Part of a small language model's weights.
Size: 12 layers, 3 heads of 32, MLP 256 SwiGLU, vocabulary 1215, 1.58M parameters.
Training: a variant of Muon for these matrices, 115M tokens, 7038 steps.
Each number is 50 + 12 x the weight over its row's rms, rounded and kept within 0 to 99. Layers, rows and columns count from 0. The size before them is the row's rms in percent of the matrix's.

# layer 9 attention key, 96x96, rms 0.207, rows 40-63, columns 0-95
079:63 65 44 39 29 38 28 43 40 56 53 62 38 60 59 47 71 43 47 38 37 69 37 53 32 48 43 60 31 37 65 63 52 42 69 05 69 50 58 79 61 57 55 58 53 39 51 38 48 55 42 50 51 48 53 52 48 60 71 45 66 49 69 30 39 30 47 58 65 41 50 51 51 53 68 39 55 67 40 54 45 56 48 49 48 63 66 55 47 65 51 42 58 56 53 62
100:34 68 55 58 23 34 55 32 21 46 69 40 70 54 60 47 52 60 49 53 65 29 67 60 67 67 32 67 46 68 30 66 46 51 50 48 26 62 45 41 31 52 59 32 37 65 31 61 69 48 42 48 48 53 44 54 50 45 39 35 60 37 46 51 66 61 61 54 29 49 47 50 44 58 58 53 36 52 51 53 62 59 40 58 50 46 48 49 46 60 45 60 32 48 67 71
099:50 43 32 39 36 46 44 59 40 55 66 38 25 51 49 48 36 31 53 32 41 65 53 37 43 46 65 44 13 39 65 47 40 50 48 58 50 38 44 42 53 61 45 51 66 47 74 51 48 79 51 69 61 45 28 68 30 31 55 35 31 37 45 68 51 51 38 30 54 50 65 58 44 52 52 78 55 61 48 56 47 55 58 52 59 47 36 39 48 53 56 65 66 57 46 55
096:45 33 50 60 53 69 60 41 57 46 29 48 43 53 37 79 72 52 46 51 33 29 63 52 36 74 37 73 53 45 45 49 54 88 57 66 34 42 38 37 74 31 42 39 45 40 50 45 74 45 47 42 55 51 67 40 74 42 60 60 49 64 44 45 50 73 54 55 50 55 54 50 65 57 54 58 52 44 56 52 59 30 51 48 41 58 57 56 54 58 41 34 60 51 58 38
113:63 53 56 45 50 57 64 72 53 58 41 26 49 52 58 44 48 35 77 57 43 50 47 42 40 78 72 46 47 51 69 20 46 37 40 56 53 41 48 54 41 55 63 48 41 55 57 68 35 52 60 60 54 60 62 39 41 46 56 61 29 40 50 63 53 62 29 74 57 52 73 59 53 27 48 43 69 60 46 30 38 24 56 47 49 39 62 41 39 55 60 47 42 34 56 38
097:73 56 59 64 67 48 69 59 77 63 47 56 40 59 45 55 52 39 53 50 34 70 39 37 30 45 67 40 61 40 62 53 52 45 53 34 66 28 72 39 49 79 51 50 67 39 52 44 60 64 50 56 64 41 59 45 49 70 43 62 39 35 55 44 59 48 41 67 53 31 62 53 42 34 57 43 63 33 24 46 60 38 55 51 69 34 44 59 45 53 51 53 43 43 30 44
112:52 46 55 39 32 54 52 48 45 58 54 33 17 53 54 63 35 43 50 51 26 63 50 35 48 41 74 54 42 44 72 42 68 63 35 65 48 45 65 39 59 43 58 57 56 39 56 52 63 64 38 71 64 52 53 52 40 35 74 48 29 54 53 80 48 37 41 49 43 57 62 40 56 38 58 50 64 21 49 37 52 41 59 61 58 62 39 54 59 45 42 47 64 28 35 45
097:55 39 32 54 58 58 48 77 70 51 45 39 37 62 46 43 47 46 55 62 44 61 48 36 48 41 58 61 41 60 81 45 54 64 86 58 52 48 43 50 49 45 64 35 38 49 43 47 55 72 68 76 55 37 42 31 61 51 73 48 41 52 62 71 53 64 57 59 56 56 80 54 54 46 52 52 57 44 43 27 57 36 68 47 37 55 43 46 49 55 40 53 47 34 30 33
128:38 67 21 68 46 56 50 42 36 46 47 52 65 53 46 71 50 57 32 29 64 45 50 66 54 47 31 55 80 38 16 52 53 64 64 58 36 46 41 48 52 47 66 44 43 48 50 36 56 41 52 38 40 51 36 57 52 49 34 52 61 61 50 79 56 65 63 36 45 41 39 52 49 50 45 49 43 57 50 48 51 39 41 60 35 63 60 42 43 46 33 55 71 69 81 55
101:61 49 51 60 48 50 40 56 60 51 45 66 41 77 35 52 63 54 46 45 45 58 62 67 76 51 38 62 56 40 49 60 39 72 77 31 40 37 41 57 62 48 65 51 20 34 50 31 61 56 54 56 53 61 25 69 58 51 78 42 49 47 53 50 44 38 54 54 34 60 51 55 47 39 44 41 36 50 37 52 21 56 55 50 45 43 54 38 59 76 52 48 28 38 50 58
121:59 34 80 61 39 45 38 43 52 61 55 73 49 58 63 46 48 42 62 45 52 36 64 80 60 76 29 35 57 47 49 48 73 47 60 27 48 54 54 51 35 49 43 48 46 48 35 45 47 32 36 34 38 55 49 62 64 60 75 55 67 56 52 40 51 17 61 46 42 45 23 43 59 64 57 53 39 57 47 55 54 54 45 59 41 41 48 56 61 24 48 59 60 49 49 54
106:60 56 54 41 30 39 58 43 50 46 50 59 61 52 51 53 53 36 48 42 61 82 52 43 33 56 69 37 44 48 41 64 52 51 54 47 36 29 34 31 36 65 44 60 49 30 37 40 47 52 66 53 65 78 41 52 26 31 83 68 47 73 56 55 31 60 54 49 65 65 57 39 29 35 52 55 57 43 48 46 35 43 38 57 49 55 64 46 68 56 53 54 50 63 45 42
127:64 57 29 36 45 40 49 54 48 44 36 30 38 42 48 39 73 39 45 55 34 79 49 66 46 23 82 54 40 27 47 47 60 59 61 59 52 19 55 48 36 58 53 64 49 37 51 60 50 63 47 50 70 47 46 31 46 43 62 44 25 50 36 55 39 55 34 65 55 73 57 41 61 55 60 57 36 52 43 47 40 39 64 49 50 52 47 45 49 70 70 45 42 51 51 57
121:43 58 52 60 64 51 56 61 55 42 60 63 62 35 51 29 45 40 56 30 49 32 52 45 49 50 31 34 59 64 37 60 35 16 60 42 59 80 32 62 37 40 41 26 62 45 63 57 46 59 61 45 49 60 34 61 59 30 37 29 39 62 58 61 51 39 33 38 50 39 43 46 53 41 24 49 49 53 70 55 33 59 53 59 40 51 60 40 63 35 52 55 44 63 50 62
093:48 50 54 48 29 50 42 47 53 60 35 73 46 49 60 65 41 49 79 58 24 74 43 59 63 69 56 48 34 43 37 59 45 46 47 58 48 69 50 73 69 70 47 39 38 38 46 56 50 35 62 54 37 45 62 45 71 64 44 51 60 39 57 56 37 41 65 41 43 55 48 23 75 44 50 47 33 55 48 43 53 61 60 49 51 24 53 51 73 54 38 40 38 65 54 41
101:54 66 64 48 30 48 70 61 54 46 38 53 64 64 64 44 62 45 72 52 59 49 59 24 62 71 36 64 49 41 37 39 56 69 60 53 81 68 53 35 46 46 46 40 64 59 76 61 58 51 58 43 59 65 65 40 46 26 70 55 56 57 66 43 71 47 38 45 34 37 45 52 59 60 50 70 61 43 66 62 62 53 56 47 60 52 46 53 34 42 66 40 53 50 55 46
107:43 38 63 45 43 36 67 59 32 46 55 52 59 42 21 52 67 66 47 65 43 54 58 42 68 59 33 55 65 46 31 46 45 57 66 52 45 53 37 41 60 50 58 42 58 56 50 57 65 52 47 49 43 62 55 67 33 38 63 36 42 57 66 52 44 73 54 35 37 54 41 39 59 56 36 58 34 52 29 30 54 57 40 29 34 55 59 60 53 56 62 89 39 54 75 46
108:58 50 64 68 48 45 56 63 60 57 50 37 41 60 45 76 73 49 56 69 65 46 60 50 67 47 34 63 62 45 47 47 70 54 49 42 45 54 68 50 60 35 47 60 49 51 45 28 19 46 40 41 44 44 27 56 56 69 35 54 32 53 58 68 74 43 55 52 36 43 50 21 50 55 49 56 43 55 62 58 46 33 53 56 26 73 53 48 53 49 60 25 55 36 42 43
096:51 46 54 48 36 38 42 49 47 66 65 52 22 39 45 50 25 38 44 58 39 34 52 62 47 49 37 40 32 44 48 32 54 43 40 73 53 50 63 63 51 41 59 47 68 78 49 83 46 59 59 58 48 38 24 52 51 49 37 50 45 47 53 57 48 67 53 17 41 51 45 69 34 37 49 62 58 60 51 36 46 31 52 68 41 52 42 41 48 43 38 66 65 57 33 55
092:49 43 58 48 69 41 30 56 36 37 47 38 34 38 32 48 64 34 44 75 58 55 42 48 54 44 50 46 52 28 63 55 41 53 67 44 48 53 67 58 41 57 33 38 47 44 27 53 53 70 50 84 67 46 43 63 57 38 57 40 63 49 45 26 46 75 51 54 64 76 72 67 42 33 66 64 40 46 62 53 40 48 57 47 50 51 45 46 37 45 65 41 66 53 51 51
102:49 60 82 66 50 61 58 55 42 57 29 45 36 61 58 28 28 47 59 48 64 34 61 68 55 37 42 52 71 59 41 48 62 51 54 37 35 46 63 71 44 53 43 55 33 69 43 47 68 52 55 48 40 52 74 59 56 72 39 76 73 57 54 63 55 43 41 58 46 56 27 43 48 53 43 68 55 47 37 48 48 42 46 80 53 57 30 52 35 50 54 44 53 48 51 61
096:57 44 46 44 35 81 67 34 59 72 45 57 37 61 55 34 41 67 50 51 57 51 57 65 56 39 54 38 46 50 29 37 68 50 79 54 31 60 52 52 63 42 48 45 57 57 46 57 50 41 34 35 46 45 46 47 33 56 18 61 72 74 61 54 57 46 63 58 36 54 45 48 64 77 55 44 43 51 53 48 42 53 43 68 61 40 35 58 36 49 71 45 61 34 62 45
089:47 65 53 53 52 57 35 56 45 61 64 56 51 33 40 46 52 54 49 49 38 61 41 27 39 39 68 40 53 75 58 52 33 48 43 54 46 66 39 68 54 72 49 50 58 66 50 48 32 63 41 46 78 19 42 45 24 28 47 68 48 69 39 49 41 40 40 47 53 71 42 49 36 47 35 75 69 51 42 54 57 66 51 71 43 59 44 67 53 45 40 59 34 61 46 48
102:50 82 40 55 61 44 48 56 45 43 61 53 22 24 75 57 56 59 87 39 45 59 48 38 43 58 51 47 50 49 44 44 61 52 58 33 75 66 55 62 47 39 55 48 65 47 45 56 67 68 35 47 58 27 53 54 41 61 55 27 39 57 62 45 47 58 48 57 60 45 62 48 27 72 68 42 48 47 57 54 49 45 49 45 58 68 32 57 34 30 49 54 56 48 38 39
# layer 9 attention query, 96x96, rms 0.191, rows 41-63, columns 0-95
091:46 71 60 49 34 53 49 48 56 37 48 55 25 53 64 45 51 34 36 41 44 41 56 47 46 52 51 35 46 51 66 60 54 37 42 53 49 84 48 31 51 44 37 43 65 59 65 66 25 53 46 57 24 65 48 62 50 56 56 49 50 67 59 42 47 48 37 24 50 11 40 44 30 52 59 65 56 60 70 59 64 51 38 67 44 65 46 57 47 46 63 59 62 55 37 58
102:57 48 44 42 56 42 38 40 44 60 57 47 49 52 51 63 32 52 63 60 54 48 41 52 54 26 54 66 51 44 50 46 55 76 57 84 42 48 29 37 51 80 46 19 47 58 30 55 28 38 59 55 53 55 41 53 65 57 62 68 33 52 47 63 33 62 38 41 36 51 54 66 66 20 49 52 56 42 46 49 57 53 78 48 54 50 61 38 55 58 55 60 55 43 43 31
094:61 37 43 18 64 40 50 68 51 63 46 60 58 56 40 38 18 59 42 42 60 47 49 53 56 64 64 42 34 54 62 45 49 51 78 48 59 33 68 40 62 60 54 58 57 60 40 43 28 52 69 37 65 52 53 41 45 75 51 54 32 36 49 46 55 61 46 53 35 54 47 44 34 47 35 47 40 57 58 55 70 29 63 37 48 26 44 51 62 44 53 48 48 63 79 58
089:55 73 53 27 57 71 45 23 55 49 62 35 55 43 49 39 36 57 61 55 71 39 61 56 60 36 42 42 37 25 57 33 37 72 50 57 34 61 46 50 35 31 72 43 31 37 64 50 51 59 33 50 56 46 58 61 55 47 30 72 52 55 41 51 62 50 74 49 62 48 53 71 31 54 60 36 43 55 61 47 39 38 58 58 49 32 51 65 52 39 54 61 53 48 63 59
106:52 45 34 64 56 58 27 44 29 69 68 39 47 36 43 49 58 61 67 51 50 30 60 74 51 49 60 61 38 61 55 23 75 51 55 46 49 38 51 57 49 69 43 60 42 44 39 46 61 34 66 38 57 39 48 51 42 59 55 50 50 36 05 36 51 39 65 63 51 81 57 52 47 44 51 28 35 33 48 45 47 59 61 43 55 45 48 46 52 60 47 44 49 49 55 50
093:55 66 34 54 50 47 51 20 28 57 51 43 53 44 38 54 63 65 54 57 46 59 50 52 52 48 35 54 41 59 31 46 65 48 52 50 44 49 36 42 53 31 41 52 54 49 71 45 44 66 48 47 58 40 41 49 71 26 44 50 48 37 45 34 46 52 63 73 51 82 42 58 53 53 63 77 59 55 68 52 77 44 50 42 46 79 43 64 63 66 32 67 69 54 47 61
093:66 56 35 33 62 58 57 51 55 50 38 43 43 50 27 41 56 48 76 45 50 41 29 72 73 42 50 74 59 45 36 52 47 53 83 59 45 43 49 49 51 46 36 47 42 64 36 74 53 45 57 42 53 29 68 50 63 47 44 46 38 35 59 40 43 78 71 49 56 40 39 37 40 46 50 47 52 28 47 49 50 42 72 28 32 33 43 53 65 59 52 48 41 44 53 53
091:47 30 47 32 40 48 54 60 75 17 40 59 48 64 61 32 37 48 30 49 25 41 41 52 53 67 54 35 55 37 74 56 53 39 48 49 39 55 64 66 50 24 43 48 54 48 53 57 52 53 43 55 31 53 34 33 42 56 60 36 49 40 81 74 51 59 43 48 46 25 45 42 58 43 53 39 45 59 57 53 35 45 47 68 40 76 53 55 55 61 61 59 49 45 52 44
114:35 54 57 37 33 55 71 51 65 20 47 42 55 44 46 35 47 40 31 59 51 61 46 51 61 51 48 52 67 44 46 46 47 39 67 77 44 48 40 47 42 16 36 37 68 54 77 63 64 60 39 62 51 47 45 32 50 65 55 53 51 55 63 59 67 54 49 56 51 35 61 35 54 69 69 66 63 57 78 69 54 47 57 66 45 62 58 56 56 54 44 42 39 55 47 64
105:35 23 54 50 57 58 47 64 59 55 40 64 40 41 44 86 46 39 35 55 20 40 33 33 60 54 65 44 51 64 48 37 42 62 58 60 57 22 54 55 52 45 46 64 54 51 45 25 54 31 65 35 54 61 64 38 29 55 74 40 46 52 55 60 49 54 39 56 59 49 52 33 45 50 38 56 43 67 46 34 52 57 46 59 52 48 46 53 61 31 40 48 41 49 52 82
091:50 49 43 52 24 63 57 37 41 48 53 75 47 47 53 29 53 40 73 49 85 46 59 50 49 38 32 51 64 51 40 51 44 56 37 56 39 68 50 50 44 37 50 66 40 53 55 48 64 46 27 53 33 53 53 62 47 42 41 42 78 66 57 23 54 48 44 44 44 32 58 58 47 78 31 62 64 65 56 53 47 52 39 60 54 59 58 56 40 40 38 50 44 44 82 56
099:51 63 24 45 54 34 51 46 44 45 38 46 45 46 27 31 50 70 68 47 51 50 34 41 43 35 79 67 60 38 45 62 62 61 60 60 45 32 60 56 54 59 32 58 39 62 39 65 52 50 51 56 42 39 63 33 41 72 41 39 46 36 50 49 62 34 42 51 51 42 41 19 59 62 45 32 46 32 50 56 37 54 70 56 55 43 40 44 46 61 53 18 50 60 66 45
085:45 48 33 47 40 43 38 42 55 71 67 30 24 42 42 46 61 58 80 47 55 54 60 47 43 24 41 60 44 40 50 41 40 70 28 67 42 47 32 66 46 40 58 21 44 46 50 44 58 56 60 56 54 52 32 32 38 47 31 46 54 58 31 52 59 51 62 76 38 45 56 71 56 67 46 49 40 46 50 52 62 65 65 52 46 40 49 35 52 71 61 40 58 52 52 36
090:64 33 51 43 33 62 42 44 66 56 32 46 59 56 49 37 55 47 31 60 16 44 24 75 28 57 52 43 27 46 37 36 56 52 61 59 48 79 70 48 71 50 50 59 53 26 42 30 54 51 57 44 47 25 27 37 63 67 55 49 57 35 62 47 57 56 61 60 51 37 46 40 40 49 46 57 44 57 59 44 51 40 60 50 64 49 53 60 48 60 33 57 45 41 48 52
112:49 41 41 42 47 52 46 47 35 50 44 31 67 55 39 50 33 58 59 51 50 53 56 39 65 48 56 45 61 62 62 40 75 31 54 91 56 48 28 39 49 67 59 30 46 43 30 37 35 75 38 31 50 52 51 48 36 34 42 63 59 56 60 55 37 49 41 71 54 46 58 55 71 72 55 67 56 47 42 57 61 52 60 49 54 52 57 63 54 28 47 61 41 67 61 32
111:49 61 43 23 51 68 61 69 51 47 34 38 38 55 26 50 33 51 52 45 56 67 62 47 24 61 67 22 42 49 67 41 64 61 67 64 44 45 51 64 25 58 42 55 42 52 40 50 59 72 51 60 65 53 69 48 53 37 62 44 46 52 36 35 36 42 31 46 59 62 50 63 60 43 51 60 58 66 40 55 53 35 57 57 46 38 34 56 35 55 44 44 45 73 31 60
110:40 18 41 35 69 58 48 66 57 39 49 42 51 41 51 50 58 66 34 51 35 66 49 67 57 69 64 52 47 40 54 49 42 47 42 41 47 31 78 56 47 47 54 62 50 64 37 46 55 71 58 35 53 62 65 56 66 56 50 25 41 60 35 67 68 42 52 35 39 56 49 58 51 61 33 70 35 62 46 57 52 33 42 43 36 40 48 54 42 43 60 45 19 64 65 55
094:52 42 39 37 63 31 52 63 67 56 65 35 57 39 43 49 50 44 63 24 54 63 57 52 50 61 40 46 34 55 64 58 53 65 37 42 41 77 65 66 20 54 26 46 51 38 49 59 50 57 41 40 48 63 29 56 44 41 51 51 35 45 49 70 46 59 53 16 59 51 53 55 62 51 62 50 43 51 37 16 38 56 54 50 67 39 37 36 62 57 33 63 43 59 45 53
098:43 70 50 55 64 34 71 50 50 45 76 51 57 53 21 39 60 60 52 58 42 46 56 49 50 30 35 54 66 62 30 38 20 66 57 60 49 78 42 26 39 43 55 60 56 60 55 64 61 58 52 60 46 48 52 53 56 45 45 48 44 75 39 53 76 36 46 44 46 52 57 80 42 60 52 36 53 55 52 48 42 51 62 60 49 53 73 61 34 53 45 75 52 55 58 45
110:46 44 67 65 50 53 58 68 62 72 71 52 37 51 77 50 57 57 38 51 50 42 59 47 47 54 48 65 63 55 55 46 63 49 64 68 66 58 81 31 76 59 70 55 58 66 50 38 55 58 35 40 46 65 46 23 42 49 45 31 43 56 57 66 51 63 47 50 50 31 40 35 43 68 66 44 54 47 36 44 53 64 32 34 53 41 43 61 43 32 63 64 57 48 46 60
111:47 23 61 74 56 44 68 59 36 38 36 58 53 36 56 69 31 43 38 34 47 41 65 38 38 64 48 57 47 41 29 40 57 32 38 35 74 50 69 37 54 55 48 63 60 67 40 47 55 64 42 21 52 57 50 28 29 62 65 47 57 38 49 50 60 59 47 59 58 62 48 45 54 49 62 53 45 72 39 47 41 33 34 60 58 46 24 65 44 47 54 51 50 49 51 45
096:65 74 56 60 63 45 33 37 27 42 71 25 55 52 56 63 38 55 30 43 62 33 47 35 42 36 23 51 43 45 42 39 68 69 43 47 50 50 67 56 60 42 53 20 45 56 25 50 70 33 46 45 54 41 47 57 71 46 52 28 57 41 47 44 43 48 45 29 64 45 42 73 51 59 43 51 49 64 61 49 49 52 52 54 63 52 48 31 68 47 42 59 52 50 44 38
105:36 43 32 51 40 36 50 45 38 46 68 40 69 68 45 83 32 44 60 57 47 54 49 57 46 37 46 37 44 36 57 21 57 63 64 69 37 53 40 59 38 70 69 31 45 55 62 39 35 43 67 43 59 36 68 36 56 52 62 49 54 57 35 43 35 58 37 27 51 62 36 57 64 39 59 69 48 41 55 56 49 56 47 54 52 38 62 45 59 47 43 74 35 46 34 48
# layer 9 attention value, 96x96, rms 0.318, rows 32-44, columns 0-95
098:62 58 59 47 47 64 56 45 48 55 60 19 67 82 53 58 41 44 52 42 31 70 35 53 54 53 42 34 32 51 53 49 65 37 48 44 47 52 47 54 51 46 48 47 67 54 65 57 50 82 32 53 48 59 55 60 44 52 59 52 27 51 42 43 42 44 49 42 55 58 58 49 65 77 47 32 71 41 38 75 41 29 33 42 54 60 45 63 47 35 72 27 57 38 56 51
102:58 62 45 39 57 64 58 63 45 44 53 52 56 40 50 47 56 42 23 54 49 54 45 36 63 60 58 57 46 39 53 72 52 47 57 43 23 47 66 64 64 26 65 57 45 33 47 37 48 48 59 58 55 32 24 47 38 57 49 44 58 51 35 31 38 69 52 49 49 91 43 47 50 63 33 46 58 47 65 22 45 63 61 51 52 35 67 69 46 62 45 68 58 49 50 61
101:36 37 51 55 50 62 43 61 60 34 71 52 53 73 51 57 42 58 57 76 59 52 48 41 60 51 39 57 62 63 32 61 34 32 72 49 42 37 61 27 59 59 45 68 64 65 57 59 56 61 54 52 76 44 35 43 65 60 47 65 46 35 55 75 46 45 43 62 71 50 70 54 45 63 73 34 50 54 44 52 52 52 39 45 70 71 57 48 28 53 59 43 57 64 53 41
114:38 41 61 55 60 68 41 89 53 50 37 58 53 62 43 47 38 47 58 70 53 59 50 51 31 29 53 47 55 69 36 48 43 46 47 55 34 65 59 53 54 32 54 40 68 44 54 46 40 51 49 63 53 49 38 63 66 70 50 66 23 35 33 32 36 53 35 52 45 73 36 46 43 35 52 41 46 68 55 53 66 28 29 60 51 48 45 53 41 43 42 39 52 47 59 26
105:35 56 71 62 34 41 39 66 61 41 38 37 66 50 63 37 61 48 47 41 54 53 63 39 58 47 57 53 64 23 54 46 50 60 57 50 42 41 44 20 61 51 35 43 37 31 43 37 53 58 87 35 32 49 65 39 33 43 46 49 60 64 38 50 57 65 52 61 48 51 37 56 64 53 70 39 46 39 59 48 37 49 52 44 42 69 60 49 60 53 72 55 69 36 58 70
101:56 39 55 45 64 35 65 73 73 36 63 49 44 38 64 56 67 54 28 49 68 64 40 51 58 38 58 56 51 46 37 56 37 46 33 45 45 46 26 57 60 40 49 59 65 42 52 50 15 39 60 47 26 39 36 47 74 47 38 33 35 59 49 49 52 48 43 39 61 42 29 56 52 36 63 57 43 53 76 54 60 53 52 43 46 56 47 40 29 63 74 52 68 45 52 48
102:67 58 51 46 48 61 43 46 30 44 46 35 45 50 68 52 41 76 41 50 66 58 51 43 43 35 63 37 48 38 51 35 57 31 48 49 34 35 34 33 41 59 64 59 43 43 48 45 40 42 43 51 42 27 29 47 39 24 47 57 56 36 50 80 30 59 45 56 61 48 33 53 37 64 50 58 20 45 34 40 29 38 53 36 46 43 68 60 39 54 57 72 52 38 43 52
111:32 42 54 39 55 45 61 24 51 57 72 34 65 41 20 32 60 62 39 59 34 37 65 75 53 52 55 62 42 43 54 68 48 38 55 30 49 58 64 37 74 50 30 55 48 61 42 48 46 62 62 50 42 53 43 68 32 40 48 36 53 32 38 38 54 39 44 71 40 43 46 28 46 57 45 53 34 70 50 56 47 47 29 40 49 57 59 70 66 47 51 46 57 59 54 54
126:32 36 41 39 43 83 57 55 39 40 40 59 56 50 45 39 23 31 50 52 44 66 52 43 42 46 54 34 49 53 44 34 64 50 51 45 52 49 58 67 47 61 55 31 40 54 40 50 81 52 53 55 36 57 53 68 60 69 46 72 33 44 60 49 41 54 39 45 46 52 45 43 68 36 51 40 48 78 40 48 38 45 37 39 76 59 50 68 48 65 44 19 51 34 44 41
103:46 47 51 42 63 31 35 60 69 51 45 44 56 29 60 43 40 42 44 36 54 48 45 36 66 46 51 51 56 39 35 51 70 52 57 20 60 76 44 56 70 47 58 37 63 47 67 56 54 53 58 54 45 30 43 44 34 72 57 55 72 67 53 50 47 43 43 39 53 53 66 46 22 47 41 49 40 33 60 34 65 25 64 37 43 76 68 52 37 50 41 38 55 36 54 44
105:44 36 47 56 44 54 43 40 56 62 60 53 45 48 40 66 47 27 40 26 50 55 51 58 55 26 55 42 49 46 43 46 48 47 42 66 42 41 36 57 50 26 48 49 40 62 61 48 77 61 40 44 56 53 54 37 66 71 66 52 42 40 42 57 59 32 64 33 52 36 73 62 49 63 44 64 68 71 66 51 53 34 44 57 78 41 48 54 76 55 45 35 73 66 32 45
094:45 52 46 51 69 68 69 51 61 60 55 49 63 57 47 49 29 41 48 68 43 54 72 60 59 27 53 49 41 58 65 81 54 71 40 43 38 59 40 62 65 51 51 65 38 48 44 33 30 42 59 45 53 44 71 46 34 50 65 56 43 53 43 51 42 55 18 61 40 33 34 37 35 54 38 67 36 55 68 45 37 43 54 57 45 33 60 52 34 32 45 47 63 54 64 46
097:40 52 33 37 45 37 44 46 45 64 68 62 54 52 53 54 74 59 55 76 55 69 53 46 51 47 57 41 46 59 58 61 53 65 65 49 47 60 43 52 53 38 47 53 51 42 35 63 31 63 72 79 56 52 49 45 30 58 75 72 51 39 27 47 52 52 47 55 69 39 57 42 38 83 46 49 59 42 58 62 59 76 53 54 42 65 40 56 37 49 62 56 44 58 46 24
# layer 9 attention output (transposed), 96x96, rms 0.429, rows 32-44, columns 0-95
104:68 36 40 44 41 52 58 47 65 54 34 39 45 51 32 39 60 49 50 33 28 26 47 46 61 19 59 48 49 50 57 30 43 38 67 56 66 50 60 39 55 72 48 54 64 44 39 48 34 60 49 65 69 53 45 40 54 41 59 68 37 56 69 52 36 36 69 59 44 56 47 62 50 54 43 38 50 51 42 17 57 31 67 39 55 27 49 40 49 48 43 70 45 65 64 52
096:63 63 50 61 65 68 39 66 38 35 59 51 49 52 63 61 26 65 54 52 50 65 56 51 53 63 57 58 45 36 45 57 48 49 58 50 41 45 45 48 62 44 59 39 53 47 19 51 21 60 63 71 54 61 49 50 33 48 43 40 46 52 56 49 47 42 54 68 73 25 70 56 68 37 41 50 45 53 37 56 50 40 48 46 49 51 36 48 83 24 64 42 32 37 41 30
102:41 39 57 33 60 31 66 67 57 43 50 47 43 53 50 25 38 43 40 32 45 47 49 46 40 52 56 23 28 39 48 52 68 44 33 84 57 52 59 48 52 41 55 25 54 42 52 52 47 37 62 52 40 68 66 44 26 46 55 55 51 46 59 40 35 55 49 64 44 64 34 55 38 58 49 59 44 53 59 47 68 69 28 39 62 33 72 35 36 49 34 50 59 32 51 54
112:35 43 56 51 54 61 60 41 47 39 52 24 53 48 36 64 15 59 55 45 49 48 49 53 47 68 47 45 45 64 48 34 57 30 44 54 57 35 53 45 56 76 50 47 30 78 13 39 38 49 49 33 57 62 50 61 44 57 69 65 43 51 53 49 35 38 52 58 35 52 53 55 59 54 58 64 60 42 33 46 68 58 50 56 49 39 63 37 49 48 35 41 43 54 20 70
106:56 63 37 47 60 37 45 40 76 64 41 58 67 67 52 41 48 43 48 53 62 57 45 37 50 48 67 67 57 37 40 51 29 56 77 32 49 53 47 53 31 37 44 51 75 42 41 47 43 31 33 48 57 34 56 53 34 48 34 42 42 37 63 64 66 60 50 61 37 50 57 34 49 25 32 55 50 41 81 55 60 57 34 51 39 42 50 38 61 37 72 38 50 55 68 50
097:30 46 60 46 46 63 51 37 33 34 62 48 57 51 54 50 41 65 53 46 72 46 35 63 46 62 36 63 52 35 21 50 51 52 44 57 52 29 27 59 44 49 54 31 39 54 32 57 26 48 35 33 53 61 66 40 39 39 56 58 56 72 63 51 48 56 65 55 56 29 50 52 39 54 37 45 34 62 70 66 43 48 39 69 53 38 45 37 68 58 42 31 51 51 79 55
109:58 75 58 58 53 38 42 46 57 53 58 40 51 41 43 34 77 55 69 44 36 37 56 56 44 49 23 69 35 55 38 62 31 54 56 39 44 30 71 72 56 54 70 31 63 51 52 58 53 42 58 71 41 45 48 45 45 68 11 53 47 48 42 56 52 40 44 66 41 53 65 45 47 59 35 49 58 48 61 50 66 63 34 62 62 37 31 44 49 63 44 55 50 47 55 31
113:59 67 33 55 52 56 45 55 56 60 30 69 46 47 58 64 35 37 68 45 54 57 52 42 79 38 53 47 48 37 43 40 43 49 67 46 43 61 54 30 41 45 65 49 63 64 53 50 52 49 69 46 47 64 71 37 63 40 53 73 64 52 86 40 50 50 66 56 42 48 43 45 45 57 55 40 64 44 38 44 51 69 61 59 65 79 61 74 53 36 28 60 52 36 54 45
120:54 31 32 59 46 53 42 63 33 44 47 51 65 36 38 54 41 43 50 40 31 51 39 59 45 51 55 46 78 62 68 37 61 49 55 54 50 28 47 47 52 74 35 42 54 67 54 46 64 50 56 51 71 58 55 46 52 53 55 37 53 36 53 36 48 44 31 26 45 66 44 48 55 37 59 75 46 34 62 46 75 63 56 56 52 47 81 42 67 36 21 44 39 62 42 38
105:50 54 49 44 43 59 43 57 55 40 41 33 58 22 54 47 39 69 49 65 70 39 46 38 37 70 53 59 49 36 61 65 56 55 60 67 52 54 62 31 33 57 63 71 49 37 50 56 33 37 28 64 54 73 57 33 32 50 42 52 37 34 57 67 62 57 58 54 48 54 53 44 42 31 47 75 53 53 63 47 51 32 54 70 61 57 49 62 58 28 50 78 47 36 63 51
103:22 35 35 35 67 57 57 73 54 41 39 58 65 38 55 39 52 63 42 58 35 63 53 78 53 39 65 38 51 60 52 49 61 53 59 63 52 59 53 40 34 60 46 53 46 57 45 74 89 56 48 64 68 59 45 46 61 40 58 50 12 50 63 58 41 56 40 30 50 66 52 48 48 53 52 38 31 58 42 51 56 45 73 60 43 49 52 42 34 64 51 50 53 48 51 48
098:58 31 44 80 61 49 63 72 42 37 51 39 40 47 25 57 42 55 48 54 58 72 40 52 50 64 50 66 22 60 47 42 31 43 78 38 40 43 31 53 47 56 52 58 56 71 49 37 42 54 42 53 44 61 57 42 56 46 41 80 35 58 36 41 55 40 59 57 46 53 66 40 20 46 67 47 54 57 41 50 51 59 56 59 73 49 43 59 53 49 62 37 46 71 48 57
104:56 59 64 46 43 39 67 52 58 82 49 28 32 46 51 19 47 26 47 51 53 64 53 53 48 51 37 58 26 38 51 46 34 47 46 56 64 58 43 56 46 48 62 56 41 46 59 38 21 65 44 41 52 59 50 32 25 62 48 61 47 33 59 57 51 51 51 56 55 49 65 47 59 62 51 41 27 62 34 38 48 40 74 29 45 43 70 58 60 47 48 43 48 48 30 67